config = dict(
    n_layer=13,
    parallel_block=False,
    warmup_steps=200,
)
Each number is 50 + 15 x the weight over its row's rms, rounded and kept within 0 to 99. Layers, rows and columns count from 0. The size before them is the row's rms in percent of the matrix's.

# layer 3 MLP up, 704x256, rms 0.183, rows 435-471, columns 192-255
104:51 58 34 28 34 20 48 45 27 71 26 52 61 23 60 84 29 35 26 71 42 48 71 29 47 47 36 50 60 55 37 40 25 53 37 49 47 73 53 20 49 37 47 65 54 47 33 50 62 54 67 41 69 54 62 40 51 63 55 39 31 70 43 50
103:35 55 67 66 43 60 59 25 27 69 63 56 59 38 31 44 55 57 78 59 51 62 51 76 55 50 64 51 52 41 34 24 44 20 30 41 56 63 55 25 69 49 55 29 67 52 11 49 44 37 39 59 40 40 39 50 50 46 43 64 47 43 78 46
099:58 63 83 51 29 58 52 73 23 41 55 66 41 48 33 60 70 13 50 48 47 44 31 46 30 91 64 59 27 64 46 51 61 28 62 81 60 37 54 64 47 42 55 51 54 70 77 71 45 56 75 51 56 30 41 74 40 47 28 50 49 50 50 30
105:48 50 37 21 33 75 18 48 66 43 63 75 56 38 44 57 41 35 42 52 43 60 19 24 71 48 30 40 44 57 54 38 83 84 61 36 61 61 43 47 49 25 56 54 47 27 25 37 29 58 35 69 64 37 27 47 53 44 18 62 51 59 49 44
099:60 57 60 46 48 69 78 79 18 50 32 66 23 43 85 30 47 51 30 61 62 28 75 49 40 53 61 60 52 69 57 27 47 71 46 39 41 25 56 57 51 57 67 45 22 69 41 34 40 62 48 23 58 65 59 28 69 35 59 40 52 28 59 47
101:55 40 50 59 40 59 32 70 18 38 54 36 95 49 55 40 44 60 62 40 37 72 65 56 46 30 21 51 29 22 71 66 37 32 64 48 57 49 71 77 37 29 56 42 23 56 42 62 49 41 40 66 47 37 42 71 51 62 44 67 27 68 44 50
097:54 47 43 71 30 51 56 37 83 38 63 63 36 32 54 66 51 15 59 64 59 41 27 70 38 51 42 72 75 34 36 28 28 47 46 76 30 27 31 40 45 44 57 08 37 42 67 49 43 38 29 72 44 77 63 48 64 60 55 38 75 69 37 32
105:59 41 61 41 42 78 44 53 36 63 48 63 61 32 53 41 47 76 64 48 23 73 50 54 59 54 72 34 45 54 46 21 45 29 26 15 53 61 36 42 60 34 43 45 29 39 55 73 51 63 52 32 43 68 43 20 42 51 53 45 33 45 41 57
097:55 34 40 50 48 51 26 80 49 43 58 18 41 62 34 60 71 40 80 54 54 50 38 74 64 47 58 41 57 31 76 48 29 53 72 04 60 81 99 50 56 38 37 49 52 61 53 41 42 45 55 58 64 50 33 40 67 54 60 42 31 36 43 56
096:57 61 70 39 29 36 37 53 35 52 54 44 53 38 58 53 69 35 39 44 45 50 68 52 39 47 28 34 48 68 31 63 42 58 50 54 38 31 39 35 13 15 45 57 68 73 66 84 54 72 33 46 81 38 59 62 71 56 78 50 54 45 25 44
110:20 69 32 74 61 44 21 65 51 68 46 53 20 36 49 13 83 37 33 38 68 58 42 61 30 66 40 26 61 59 57 50 40 24 45 47 69 61 60 71 62 37 48 41 48 34 36 45 42 63 36 27 51 57 34 73 51 17 46 53 69 67 48 42
098:37 32 67 46 55 53 49 41 69 29 40 60 54 78 67 71 36 46 46 35 46 40 44 45 49 39 38 58 61 59 43 48 50 42 63 52 49 32 51 72 69 20 45 68 62 47 35 51 65 57 38 65 23 58 46 64 61 76 92 58 47 39 36 57
101:39 34 52 60 18 44 49 53 14 43 66 61 67 36 61 46 49 33 31 69 49 41 60 45 44 60 43 58 35 43 30 70 28 27 49 34 32 43 67 50 79 35 63 82 79 44 45 69 25 38 57 34 69 54 53 39 36 28 31 46 88 39 73 45
099:40 61 51 70 50 73 70 40 59 34 51 55 35 69 58 56 51 51 30 70 79 51 25 27 41 63 47 50 48 60 54 68 34 36 38 88 78 55 39 69 35 25 40 36 56 21 60 33 66 65 27 51 64 25 60 50 40 77 38 77 62 34 46 48
102:55 28 59 53 32 62 34 50 34 89 46 45 27 51 63 60 44 68 50 44 34 76 40 62 43 52 56 53 42 32 41 17 33 41 60 56 50 57 58 27 70 18 53 54 27 48 64 44 37 51 38 55 50 60 24 33 24 55 81 36 52 69 82 46
107:51 36 44 42 30 52 65 54 51 23 90 52 67 23 18 26 51 42 37 76 67 61 54 30 37 59 72 46 52 55 18 62 49 64 52 27 71 21 57 75 43 77 65 39 60 61 52 53 65 37 45 53 69 32 50 18 67 44 36 63 35 63 45 13
097:57 47 32 46 52 50 51 49 60 36 53 42 83 49 52 32 09 74 59 49 40 58 69 33 41 32 39 47 34 39 43 63 45 66 73 33 15 64 50 49 57 45 48 35 40 33 46 45 39 35 28 46 39 59 62 61 74 30 51 53 55 51 41 76
105:64 51 47 54 58 62 68 57 40 59 28 65 51 78 51 76 39 47 55 51 56 55 54 40 66 65 25 49 42 49 60 57 39 54 39 69 55 48 63 34 61 27 66 61 51 54 37 57 64 76 48 60 49 38 14 72 34 59 35 43 48 45 38 49
099:34 64 34 56 28 29 27 58 48 38 36 50 27 62 63 40 46 26 51 33 44 54 67 69 57 69 42 44 72 58 54 64 37 12 80 68 38 91 41 36 38 36 38 37 46 32 41 67 41 44 52 55 25 54 18 28 38 46 22 48 68 64 25 53
100:49 34 60 43 53 51 40 73 55 57 41 59 77 24 47 52 27 66 46 21 42 52 49 20 46 50 54 46 56 48 63 57 61 44 60 41 25 52 49 33 23 30 64 65 52 52 60 56 19 72 55 56 35 61 74 50 65 45 55 32 34 56 51 55
097:61 43 31 65 44 27 57 60 36 49 65 52 52 38 52 70 78 82 54 36 67 42 68 41 37 42 31 34 44 41 30 43 62 27 75 26 74 60 54 44 57 62 58 67 75 23 56 50 33 50 63 58 60 33 64 72 48 43 37 15 45 41 49 37
098:33 60 64 37 59 52 48 23 41 47 54 24 60 59 52 40 47 66 63 52 51 54 66 34 35 43 41 60 59 25 55 37 61 32 38 38 39 35 32 58 58 60 60 54 18 66 68 73 72 55 72 47 49 72 43 30 37 62 44 22 56 56 60 48
105:69 27 57 61 07 76 36 40 65 54 49 56 58 76 48 68 52 62 70 32 65 60 50 30 51 14 49 42 62 48 53 50 42 35 60 45 64 54 60 44 22 82 44 61 60 45 68 60 40 59 40 30 22 45 68 50 80 17 38 61 50 25 42 57
109:57 90 42 24 44 56 49 54 51 38 42 48 54 35 66 47 34 36 45 33 38 36 42 51 48 44 47 54 28 75 40 44 24 49 39 51 62 48 71 74 60 47 26 46 28 52 45 47 44 39 38 54 26 62 51 56 70 79 34 68 42 55 50 91
112:52 44 66 38 60 38 62 09 84 33 50 73 53 47 63 31 18 38 54 41 43 51 59 51 68 41 57 89 60 55 34 62 48 35 41 70 49 43 47 10 42 30 56 72 55 51 42 41 45 50 27 47 41 69 47 56 43 55 61 35 62 49 56 42
100:44 37 50 83 29 49 24 60 45 67 43 41 25 44 37 33 52 43 51 60 56 53 60 49 42 42 31 59 30 68 68 61 61 37 73 51 53 44 37 30 54 48 65 37 51 53 56 80 57 47 50 61 42 76 60 48 33 54 55 64 67 56 45 41
092:51 35 56 53 74 29 60 40 28 54 52 51 47 36 63 50 35 31 56 56 43 60 69 22 34 41 35 41 71 69 70 65 36 36 49 63 46 38 51 48 64 49 34 45 65 43 63 57 45 44 34 68 53 72 43 53 38 40 28 80 78 52 41 30
103:66 50 56 44 30 48 45 55 37 33 70 59 35 74 35 37 63 75 50 31 46 67 35 66 28 24 71 44 56 22 37 62 63 50 36 36 64 58 87 74 37 52 47 59 70 59 28 53 76 39 56 37 33 72 29 36 60 56 71 37 57 50 69 57
104:75 33 25 34 30 45 48 41 23 35 45 43 67 56 70 76 46 64 59 67 51 21 61 36 33 39 54 32 41 47 08 59 36 42 49 68 58 40 55 34 37 75 50 58 75 52 60 55 46 45 74 62 54 18 51 59 46 45 36 80 42 36 59 23
104:45 39 44 46 19 73 61 12 56 82 54 60 39 64 55 47 58 60 69 32 27 51 58 26 32 33 69 54 81 58 73 44 38 61 38 51 12 74 37 36 44 27 49 75 52 43 32 43 38 73 54 27 27 45 42 56 38 37 56 39 63 57 35 25
101:43 34 54 35 60 62 49 48 28 36 52 73 61 58 56 32 56 41 45 31 99 18 59 55 57 35 73 62 56 22 64 33 70 31 57 49 41 59 56 41 30 59 61 71 44 06 57 63 63 36 48 73 25 34 47 23 59 48 72 50 45 47 66 32
097:41 51 56 45 05 32 19 65 60 72 40 64 38 52 53 62 75 66 47 59 38 51 69 60 30 49 50 64 35 82 60 55 50 45 40 47 41 33 55 55 57 51 51 44 54 29 37 53 51 29 23 66 27 39 51 71 30 27 39 51 51 46 56 61
092:30 49 59 55 71 64 68 56 72 59 41 66 40 26 74 57 20 36 55 43 57 41 76 49 65 46 58 79 50 49 47 33 26 71 58 53 47 40 63 62 61 18 32 64 37 49 60 34 66 52 66 31 46 59 52 35 24 43 53 71 42 58 64 34
096:49 52 54 57 42 87 57 36 53 57 66 53 34 79 58 48 47 75 49 55 44 69 71 24 63 48 52 67 29 32 72 29 59 58 77 63 42 66 83 66 36 61 33 52 62 37 61 37 43 63 44 42 44 54 44 57 60 42 78 42 41 33 64 49
096:46 22 40 66 51 57 51 57 41 56 52 54 37 47 58 30 71 64 32 35 54 41 38 46 51 49 46 58 40 33 61 34 76 54 42 70 41 77 60 56 43 41 33 81 62 29 54 60 36 50 39 57 07 43 60 60 57 22 45 82 58 23 57 54
101:48 49 39 41 34 57 44 42 67 34 49 56 62 64 47 49 66 26 43 67 49 48 34 62 54 49 46 54 14 28 22 57 58 12 52 30 40 63 45 66 55 53 75 45 46 51 35 62 34 44 49 51 13 34 36 30 27 57 40 56 35 42 32 63
104:41 34 62 39 56 81 39 47 41 16 61 70 55 49 49 38 51 44 45 71 57 55 53 56 45 60 43 41 51 64 61 48 56 57 43 80 44 50 51 47 58 48 27 64 40 76 55 54 32 73 57 46 72 40 39 63 48 83 34 59 71 56 29 47
# layer 3 MLP down (transposed), 704x256, rms 0.171, rows 435-470, columns 192-255
105:64 42 56 79 44 61 54 53 55 28 55 95 58 66 35 51 54 57 41 24 54 58 32 22 34 19 40 61 55 28 53 33 29 32 42 44 49 52 39 26 30 50 60 57 27 45 58 56 46 57 37 50 41 35 64 44 22 48 34 51 75 43 30 30
105:48 29 67 41 58 59 07 67 17 31 43 69 53 41 53 30 48 34 62 63 38 74 68 36 46 44 31 62 26 45 29 40 47 52 54 46 40 74 50 72 63 49 43 22 38 66 53 82 43 59 67 38 49 51 68 49 49 55 49 60 69 72 44 34
095:47 70 54 41 42 48 68 52 56 54 53 41 57 63 69 67 75 52 83 27 77 59 36 40 68 52 39 47 39 74 69 38 50 44 66 60 49 40 45 34 49 53 32 51 25 60 71 72 52 43 56 45 60 36 54 52 52 54 41 40 71 41 57 45
103:57 79 35 18 40 28 45 44 53 65 28 69 47 50 34 56 82 67 58 58 54 52 62 42 55 84 45 27 50 53 62 27 69 26 53 51 62 47 22 38 81 43 76 34 68 74 23 25 32 24 49 60 41 55 43 41 12 39 35 52 49 49 49 67
099:41 69 44 64 29 66 45 54 47 81 37 50 69 67 32 35 66 43 34 78 37 45 61 39 75 46 49 26 47 65 51 45 46 70 43 38 24 46 33 63 46 73 41 41 28 43 46 49 63 56 50 43 82 66 70 59 54 30 27 46 41 43 34 66
104:67 56 65 44 60 42 45 55 15 65 61 67 55 23 35 47 41 68 75 43 31 73 62 75 48 42 45 38 48 14 67 54 53 39 26 67 35 59 55 40 39 43 35 47 60 47 34 38 38 62 63 56 51 29 26 30 54 37 51 63 30 61 54 55
097:28 42 52 61 56 77 74 31 59 57 28 25 37 64 63 45 69 55 17 48 66 50 42 44 39 65 30 69 67 62 43 65 54 55 52 34 45 39 46 55 75 71 37 32 79 26 53 37 61 34 33 55 58 75 67 56 65 50 34 57 59 48 76 39
102:37 71 51 44 53 32 66 38 69 66 52 41 56 68 68 58 49 66 54 57 39 33 45 80 18 49 53 42 59 64 32 65 48 43 53 32 65 75 33 62 44 56 39 54 44 41 52 39 39 32 09 61 46 61 68 47 62 60 57 62 34 34 43 30
095:51 61 33 53 56 47 64 71 23 34 63 41 56 34 73 56 71 49 62 54 57 45 07 44 47 48 39 12 17 29 72 46 60 15 51 25 50 57 52 63 62 57 67 77 37 58 62 32 22 36 61 74 49 51 35 55 46 56 27 52 57 40 53 60
102:61 66 55 72 33 58 52 83 43 49 46 25 59 41 45 43 37 41 35 27 42 27 60 40 54 61 37 74 35 57 67 62 21 57 46 65 62 75 56 48 34 44 66 60 70 67 44 55 37 62 11 62 49 70 47 65 55 44 60 48 84 33 69 50
103:54 54 43 33 37 44 67 56 32 60 46 37 58 66 55 53 54 47 33 50 35 68 48 41 43 30 59 32 43 66 40 58 56 45 85 37 78 39 61 13 56 71 36 58 51 45 69 81 55 40 31 31 54 43 38 43 48 50 44 46 54 50 43 48
095:40 35 68 53 40 54 41 41 61 20 61 46 40 60 32 50 50 32 55 57 53 82 65 48 20 30 52 54 61 57 63 23 42 45 47 78 53 63 24 83 79 46 81 17 54 45 69 42 67 37 49 50 38 48 29 41 53 48 47 52 11 57 35 39
099:37 82 36 35 59 65 59 46 41 43 36 43 52 50 41 56 61 50 78 51 39 36 55 37 46 27 41 58 41 66 67 47 40 39 44 68 56 25 62 48 46 20 83 37 22 24 56 34 52 50 39 48 49 58 40 57 60 53 49 59 59 47 32 62
095:53 46 42 40 22 26 61 39 59 54 41 57 73 09 70 29 78 66 39 35 36 39 48 84 25 45 48 74 58 74 41 58 13 52 34 50 39 46 57 38 54 39 51 69 48 61 71 71 61 73 34 63 67 77 74 43 29 46 29 46 51 64 46 50
106:38 53 49 50 63 44 70 55 52 38 54 66 64 43 45 56 57 64 34 73 31 85 35 25 65 21 33 49 44 33 59 16 67 40 37 74 47 62 47 43 51 39 48 68 35 41 50 43 42 40 83 63 62 33 30 44 42 66 69 35 62 38 64 42
104:43 62 63 65 54 68 53 50 47 44 63 60 47 19 68 22 34 48 47 62 59 51 40 57 42 23 34 58 60 51 47 49 68 47 43 44 64 60 38 73 13 40 30 54 55 57 45 46 75 44 56 52 22 74 55 53 53 37 38 56 26 56 57 05
098:31 86 20 47 55 51 56 37 49 46 33 31 54 35 39 49 49 70 31 60 56 62 66 54 35 71 51 47 68 59 27 57 60 28 44 21 60 27 35 83 44 41 50 30 48 54 49 57 51 60 61 62 52 68 64 34 40 53 61 62 59 73 67 42
102:56 63 56 20 68 38 64 48 26 50 64 25 50 39 57 34 33 49 55 40 67 41 25 32 40 59 17 37 42 30 77 35 20 58 34 47 66 48 46 29 34 47 52 39 61 23 69 43 58 48 74 54 21 46 34 39 42 35 30 53 39 59 24 47
101:39 85 49 59 15 59 56 64 53 50 19 36 64 86 44 44 43 18 38 52 40 81 43 50 43 57 40 49 50 33 72 58 48 48 46 42 48 81 29 60 67 26 61 57 55 46 23 44 41 67 42 72 49 37 45 50 34 48 38 43 20 67 57 43
101:16 74 36 81 57 27 67 49 39 39 34 61 46 58 31 40 68 53 45 59 44 45 49 59 53 34 34 41 63 65 54 57 45 67 62 70 51 31 17 51 79 37 55 50 33 33 30 19 51 00 37 48 62 65 49 51 54 57 39 08 55 77 66 64
097:50 74 38 40 31 65 60 48 46 78 42 72 45 67 86 40 52 24 26 38 45 66 60 66 59 36 35 58 34 46 68 32 56 63 42 41 49 58 62 54 63 55 67 36 84 49 44 43 51 53 73 26 53 55 41 35 48 57 66 78 57 38 19 20
086:25 57 53 64 40 22 14 54 57 45 77 55 60 46 47 57 44 49 53 66 42 70 51 67 17 54 52 61 35 49 48 53 47 59 40 72 56 73 67 62 44 69 58 34 57 49 56 51 46 37 51 39 65 47 34 43 30 60 52 77 47 48 48 51
103:40 43 42 78 10 66 50 76 56 43 48 73 54 41 57 60 39 66 25 55 56 58 75 18 55 06 27 43 49 82 58 40 42 49 58 68 55 64 18 61 55 42 17 34 76 44 74 52 62 55 50 43 21 58 36 34 65 61 32 41 56 25 68 66
103:73 70 42 07 22 40 53 58 52 54 39 80 51 58 51 17 47 37 59 51 53 39 49 39 62 76 40 46 28 67 48 45 29 47 56 46 54 51 38 53 52 30 40 47 37 70 67 38 31 36 43 57 63 52 44 69 24 60 67 35 46 59 41 54
106:43 21 61 63 36 52 34 68 46 53 53 69 41 62 47 47 45 77 64 58 59 50 76 37 44 65 57 31 53 58 56 46 50 44 77 17 47 26 65 67 30 65 53 40 28 41 40 36 29 44 41 54 52 53 19 44 63 59 68 66 62 48 43 27
100:46 58 43 51 48 34 48 43 44 75 63 42 49 66 60 42 66 41 26 39 61 57 43 30 39 50 29 53 54 52 47 59 58 38 71 43 35 47 40 62 86 42 49 35 23 55 20 55 37 70 51 36 43 71 43 25 53 55 45 66 63 33 72 61
100:41 68 52 42 39 42 51 61 41 44 62 24 61 52 53 43 21 57 31 40 41 64 49 63 55 34 34 56 86 66 46 44 56 45 44 37 68 47 07 58 56 40 59 30 27 25 23 32 13 73 44 77 58 57 28 26 76 50 42 77 50 46 56 36
087:71 67 31 52 58 37 50 29 43 61 41 58 53 64 29 22 40 56 23 69 61 73 57 51 37 36 70 63 27 02 72 64 22 25 51 58 51 69 41 57 34 56 51 48 56 38 44 61 45 53 41 63 40 34 53 42 53 65 49 64 34 30 39 38
105:66 33 50 67 70 51 42 53 31 33 41 64 29 56 27 47 69 81 60 54 52 33 43 26 47 37 32 21 54 77 33 59 55 67 32 65 76 49 56 40 44 67 51 62 38 74 65 51 28 31 23 67 48 51 41 44 47 00 80 46 69 61 43 63
099:28 53 60 72 47 40 40 64 49 36 74 66 50 53 57 00 62 68 57 58 61 29 30 34 44 67 24 50 56 36 33 51 46 53 63 39 43 24 54 59 69 58 38 73 56 21 47 68 86 52 85 61 54 69 33 72 17 62 76 28 56 46 62 58
101:55 31 54 44 54 62 51 40 34 49 61 73 69 54 59 43 76 27 45 57 68 42 65 41 60 64 16 37 72 36 33 51 36 53 74 42 65 45 61 42 33 64 70 41 40 33 51 51 68 18 39 32 58 38 27 42 59 60 52 73 48 23 80 38
103:39 52 25 69 08 37 43 66 52 79 63 35 86 63 20 62 69 69 37 63 42 61 82 46 45 62 61 45 40 60 33 62 64 17 34 35 49 47 40 44 60 47 72 55 60 83 45 41 39 45 32 48 31 48 27 45 55 35 44 66 39 40 62 41
076:34 60 35 58 44 63 54 53 72 41 35 27 30 50 79 32 42 76 48 81 66 40 61 38 40 54 54 65 41 51 27 42 47 38 61 64 65 64 70 38 72 09 35 58 51 47 69 59 59 44 42 47 67 28 36 72 40 20 63 49 46 57 68 44
098:21 60 50 46 38 39 64 54 61 55 32 50 55 40 35 53 48 67 26 67 54 54 52 23 58 64 43 91 74 51 46 69 50 46 55 60 72 46 45 45 29 54 47 47 52 36 37 30 53 65 41 53 38 45 53 88 43 50 46 69 57 38 67 49
103:63 25 52 69 38 78 65 20 46 47 53 32 28 54 46 40 46 53 50 46 50 34 47 49 59 44 59 56 47 37 64 86 63 39 42 56 54 68 46 51 52 33 51 47 57 38 83 72 53 48 64 17 53 65 58 53 93 38 64 59 64 43 57 70
103:60 59 50 01 52 27 67 15 63 37 14 61 58 47 63 35 62 62 38 40 49 19 28 61 67 41 67 36 50 58 47 45 53 73 60 74 27 41 30 48 75 27 62 84 24 51 78 32 56 35 62 54 23 52 33 44 39 35 51 34 64 35 39 33
# layer 3 MLP gate, 704x256, rms 0.185, rows 436-471, columns 192-255
097:47 65 33 63 33 09 34 49 73 28 78 71 41 64 54 51 41 51 42 44 51 69 27 31 53 56 27 38 34 37 55 56 60 66 77 32 43 68 50 46 53 73 70 69 34 77 64 52 46 54 59 60 45 37 43 14 30 61 36 55 49 42 49 43
100:38 40 41 26 60 61 39 66 33 53 60 47 81 40 55 78 41 47 62 44 41 53 78 54 22 47 56 59 63 48 35 31 30 63 77 35 44 62 61 59 69 32 44 52 40 40 27 66 52 73 54 61 50 48 49 80 54 48 33 74 51 19 31 55
104:46 70 65 34 35 69 76 50 73 46 44 61 59 22 38 59 61 67 51 39 74 41 65 46 59 80 44 47 37 64 32 33 54 53 37 38 53 56 43 63 86 33 44 66 61 49 24 49 19 36 42 48 38 50 61 56 41 60 51 40 59 64 36 55
096:58 66 45 49 23 48 80 34 48 34 13 24 49 71 72 47 54 69 55 31 28 40 53 29 51 31 40 64 72 54 47 40 52 37 51 77 26 66 34 65 45 44 31 50 36 59 70 55 45 57 38 51 72 62 70 40 66 36 59 58 51 58 82 62
102:76 24 66 29 60 71 39 59 26 74 57 37 38 43 47 61 40 77 50 49 68 37 81 61 41 26 67 54 60 44 60 35 45 24 62 54 55 70 64 69 41 27 54 23 56 69 34 46 70 69 62 57 37 50 24 28 69 41 62 68 73 47 70 65
099:44 42 50 21 45 31 72 29 71 35 36 36 44 45 42 67 45 37 26 56 76 57 52 57 28 67 22 39 66 41 33 53 42 44 79 67 48 55 44 82 35 76 29 63 65 66 49 39 41 62 62 71 10 68 50 48 79 27 52 50 58 67 54 33
107:26 51 55 60 51 43 30 34 41 26 45 70 56 38 40 52 29 41 25 36 59 48 66 32 56 36 66 72 47 32 53 88 40 60 43 66 36 33 34 44 49 29 74 35 57 28 42 24 66 41 53 19 76 41 35 57 43 53 52 63 47 39 42 54
092:48 62 17 59 42 33 59 32 39 44 61 36 66 34 76 57 49 63 52 59 57 48 64 53 54 36 42 29 27 47 65 60 79 48 70 54 58 60 44 62 29 33 63 51 24 53 42 59 29 50 42 24 60 32 70 48 41 45 25 78 41 35 59 29
098:44 43 49 47 37 65 42 68 33 57 51 35 62 64 47 37 34 46 54 52 64 52 54 70 33 34 70 60 37 44 47 77 45 65 43 56 41 46 79 45 22 38 44 40 36 58 64 53 31 74 41 78 56 58 33 67 66 37 68 40 77 56 34 36
101:17 54 61 40 99 70 47 40 54 53 73 65 82 80 63 87 48 52 29 50 59 40 60 61 30 22 49 51 45 42 39 42 54 41 46 41 57 68 30 59 52 43 50 50 52 55 62 16 34 52 37 45 51 66 34 52 46 52 52 63 72 46 69 36
101:67 36 51 48 23 53 48 24 35 64 21 41 73 34 64 50 50 43 32 57 59 62 09 34 51 45 54 54 55 64 64 41 48 47 77 43 44 55 45 56 49 48 42 60 40 54 33 54 53 52 63 51 74 62 32 53 50 39 56 44 56 22 72 47
103:41 43 43 34 46 27 71 72 61 39 56 44 70 38 28 66 60 65 44 68 47 63 34 78 43 48 54 41 46 32 90 39 66 59 57 52 58 45 79 55 32 43 77 20 52 56 74 67 68 70 69 48 40 73 52 39 54 70 50 50 68 53 60 44
102:45 48 46 61 61 47 52 27 33 42 42 79 45 48 39 47 38 20 42 72 74 41 43 46 27 60 15 55 19 56 57 58 22 38 30 66 66 64 12 64 42 57 39 70 48 37 49 33 71 43 53 51 54 52 30 54 53 41 43 59 50 29 61 48
105:46 42 77 40 61 46 35 61 68 70 44 60 64 63 50 46 25 42 33 44 56 36 38 61 74 23 48 53 41 26 52 65 61 63 69 37 37 73 40 48 50 65 59 55 79 28 67 42 35 43 40 46 54 65 58 85 41 62 65 49 54 66 64 42
107:46 60 68 53 29 57 54 45 61 56 51 69 44 46 76 62 83 40 65 30 53 37 75 53 88 26 54 73 58 52 53 50 49 34 51 41 43 45 38 46 31 55 46 50 66 43 74 65 68 68 80 63 30 34 61 56 33 70 53 74 72 31 44 43
095:59 66 43 27 23 55 47 27 50 58 11 28 36 33 57 43 38 58 54 49 49 39 70 43 36 54 42 52 58 64 41 52 12 66 65 27 40 34 47 40 24 49 65 33 58 39 69 50 59 73 47 51 40 60 63 44 33 68 48 60 48 62 81 66
099:39 39 43 32 10 45 64 43 59 40 62 57 59 34 57 55 85 29 58 34 58 39 50 69 54 29 85 46 37 20 11 53 77 55 72 61 81 45 49 51 75 57 70 56 38 40 40 41 21 67 41 51 59 68 48 69 51 64 61 36 54 66 62 56
096:42 35 65 33 57 60 39 43 80 62 44 65 84 60 47 67 34 52 34 80 35 27 49 32 57 53 51 33 61 58 56 28 52 87 24 39 72 67 32 57 65 57 40 57 58 50 65 57 58 39 66 50 53 47 63 29 62 67 59 52 27 15 59 44
100:61 58 67 45 68 66 40 62 77 40 32 62 47 49 55 49 60 23 34 30 32 62 55 56 52 63 75 66 54 58 43 40 51 68 61 41 47 37 41 45 43 57 54 41 54 54 60 54 34 57 32 55 26 87 28 43 36 50 27 70 52 46 15 32
105:43 53 71 26 40 27 70 56 52 42 58 67 69 46 51 68 41 30 75 48 65 33 48 57 43 21 57 60 70 35 15 40 53 45 55 51 31 40 49 67 24 84 70 51 42 42 46 74 13 54 48 82 73 52 62 31 41 37 06 67 48 52 58 39
101:65 51 74 53 82 73 43 33 48 50 64 41 38 65 45 32 66 45 42 54 40 50 66 33 57 36 45 55 56 75 75 47 51 47 55 65 47 37 45 41 54 37 53 40 50 78 51 55 56 55 57 42 56 40 33 38 37 42 19 45 37 59 49 62
105:54 58 42 52 36 27 53 57 43 40 39 53 38 41 48 64 63 51 26 38 72 50 83 60 43 60 51 60 45 25 55 58 27 73 44 56 60 17 49 58 42 47 57 23 26 60 42 24 52 59 48 59 46 54 75 60 31 50 50 70 56 50 84 54
108:62 40 58 34 57 53 70 53 35 46 63 69 56 79 52 66 14 36 55 45 48 40 66 63 50 49 57 46 42 77 51 31 17 74 08 47 33 20 53 50 33 34 55 31 47 41 90 40 84 52 41 53 47 72 37 57 26 34 62 38 60 46 59 30
108:50 54 37 25 59 58 49 64 24 35 37 26 68 42 46 56 36 27 61 56 37 52 52 63 56 48 54 51 70 45 40 66 61 65 48 60 77 41 43 58 47 56 66 40 59 53 82 59 57 36 71 42 49 38 72 24 65 56 11 32 78 57 56 55
098:24 47 36 60 72 50 73 42 52 59 45 62 39 51 39 41 54 27 40 46 64 46 34 32 69 75 39 53 51 84 32 68 31 42 49 43 86 42 57 48 77 59 52 34 36 86 56 47 66 39 51 63 46 75 61 45 62 60 46 42 36 42 63 32
093:47 40 45 10 42 48 30 45 72 67 45 28 49 48 46 60 60 70 39 44 32 51 54 56 61 62 49 48 37 61 54 46 59 46 59 45 26 45 60 48 32 35 11 43 67 36 31 59 41 34 62 36 45 73 81 30 26 60 45 25 52 63 43 62
100:71 74 40 53 58 38 72 48 54 32 63 34 73 50 93 81 29 55 38 66 68 47 65 39 76 70 43 53 38 78 50 32 38 70 37 45 51 55 51 32 69 49 49 69 38 40 48 50 47 65 30 39 69 36 58 57 23 53 49 44 24 89 36 59
099:58 45 36 41 56 60 50 14 56 22 39 43 54 47 55 54 29 39 60 72 48 42 59 60 51 71 56 39 51 35 56 45 27 52 43 53 71 31 54 51 17 63 94 72 42 46 70 56 18 20 54 44 67 31 27 74 37 85 57 34 46 20 79 46
109:61 60 43 60 44 48 41 59 60 53 60 40 51 36 41 58 47 41 45 68 18 65 45 59 59 35 79 32 32 64 62 59 37 53 76 32 76 87 15 62 57 72 70 32 36 77 59 58 38 65 44 65 62 48 46 45 33 23 44 73 53 55 37 61
099:00 55 47 62 56 47 78 36 67 47 35 84 31 75 47 74 51 35 61 44 72 50 52 32 69 28 61 54 77 33 77 41 41 52 32 34 71 35 17 51 33 33 70 60 48 46 30 44 62 44 45 48 59 63 57 64 54 38 52 51 09 59 34 41
102:50 66 67 37 13 23 29 56 48 58 33 65 62 62 64 56 44 44 42 64 50 58 42 74 53 70 41 39 34 70 54 48 30 41 35 23 44 60 58 41 55 46 61 27 13 67 62 55 59 42 49 57 55 62 33 59 36 54 68 57 61 37 76 74
098:44 55 73 58 65 48 62 41 46 77 36 60 42 38 69 64 37 28 50 40 38 35 73 47 87 54 50 62 74 42 56 49 29 63 76 62 39 39 47 53 44 44 67 69 49 62 57 40 56 51 63 58 46 42 57 08 34 36 35 66 50 59 50 27
101:74 61 28 55 16 73 34 54 47 26 82 45 19 71 45 50 16 32 56 28 54 58 44 67 25 65 40 55 50 65 79 41 28 43 45 62 35 63 63 48 55 58 36 24 53 52 38 57 44 49 66 51 33 52 64 40 35 65 61 33 55 60 53 49
097:44 33 55 35 55 68 37 54 56 46 65 60 42 43 74 45 28 45 60 34 61 32 57 32 79 27 35 32 44 24 38 60 44 41 48 60 26 63 32 78 57 47 57 59 58 59 80 66 63 80 25 64 25 65 43 42 71 46 49 38 49 41 47 60
104:51 59 29 34 50 41 56 46 38 74 34 55 43 69 39 24 84 36 36 34 50 52 50 38 43 37 59 41 35 57 76 67 74 44 23 11 29 30 40 64 77 65 67 46 47 45 62 34 52 52 86 31 55 62 64 56 39 17 66 85 54 49 39 41
102:54 66 51 55 54 93 40 31 77 48 51 73 50 47 44 58 45 46 41 58 47 48 56 51 37 63 58 61 44 55 46 55 31 46 56 43 26 66 51 53 55 61 45 70 44 54 72 41 31 51 59 64 46 33 71 61 57 68 32 49 53 63 24 53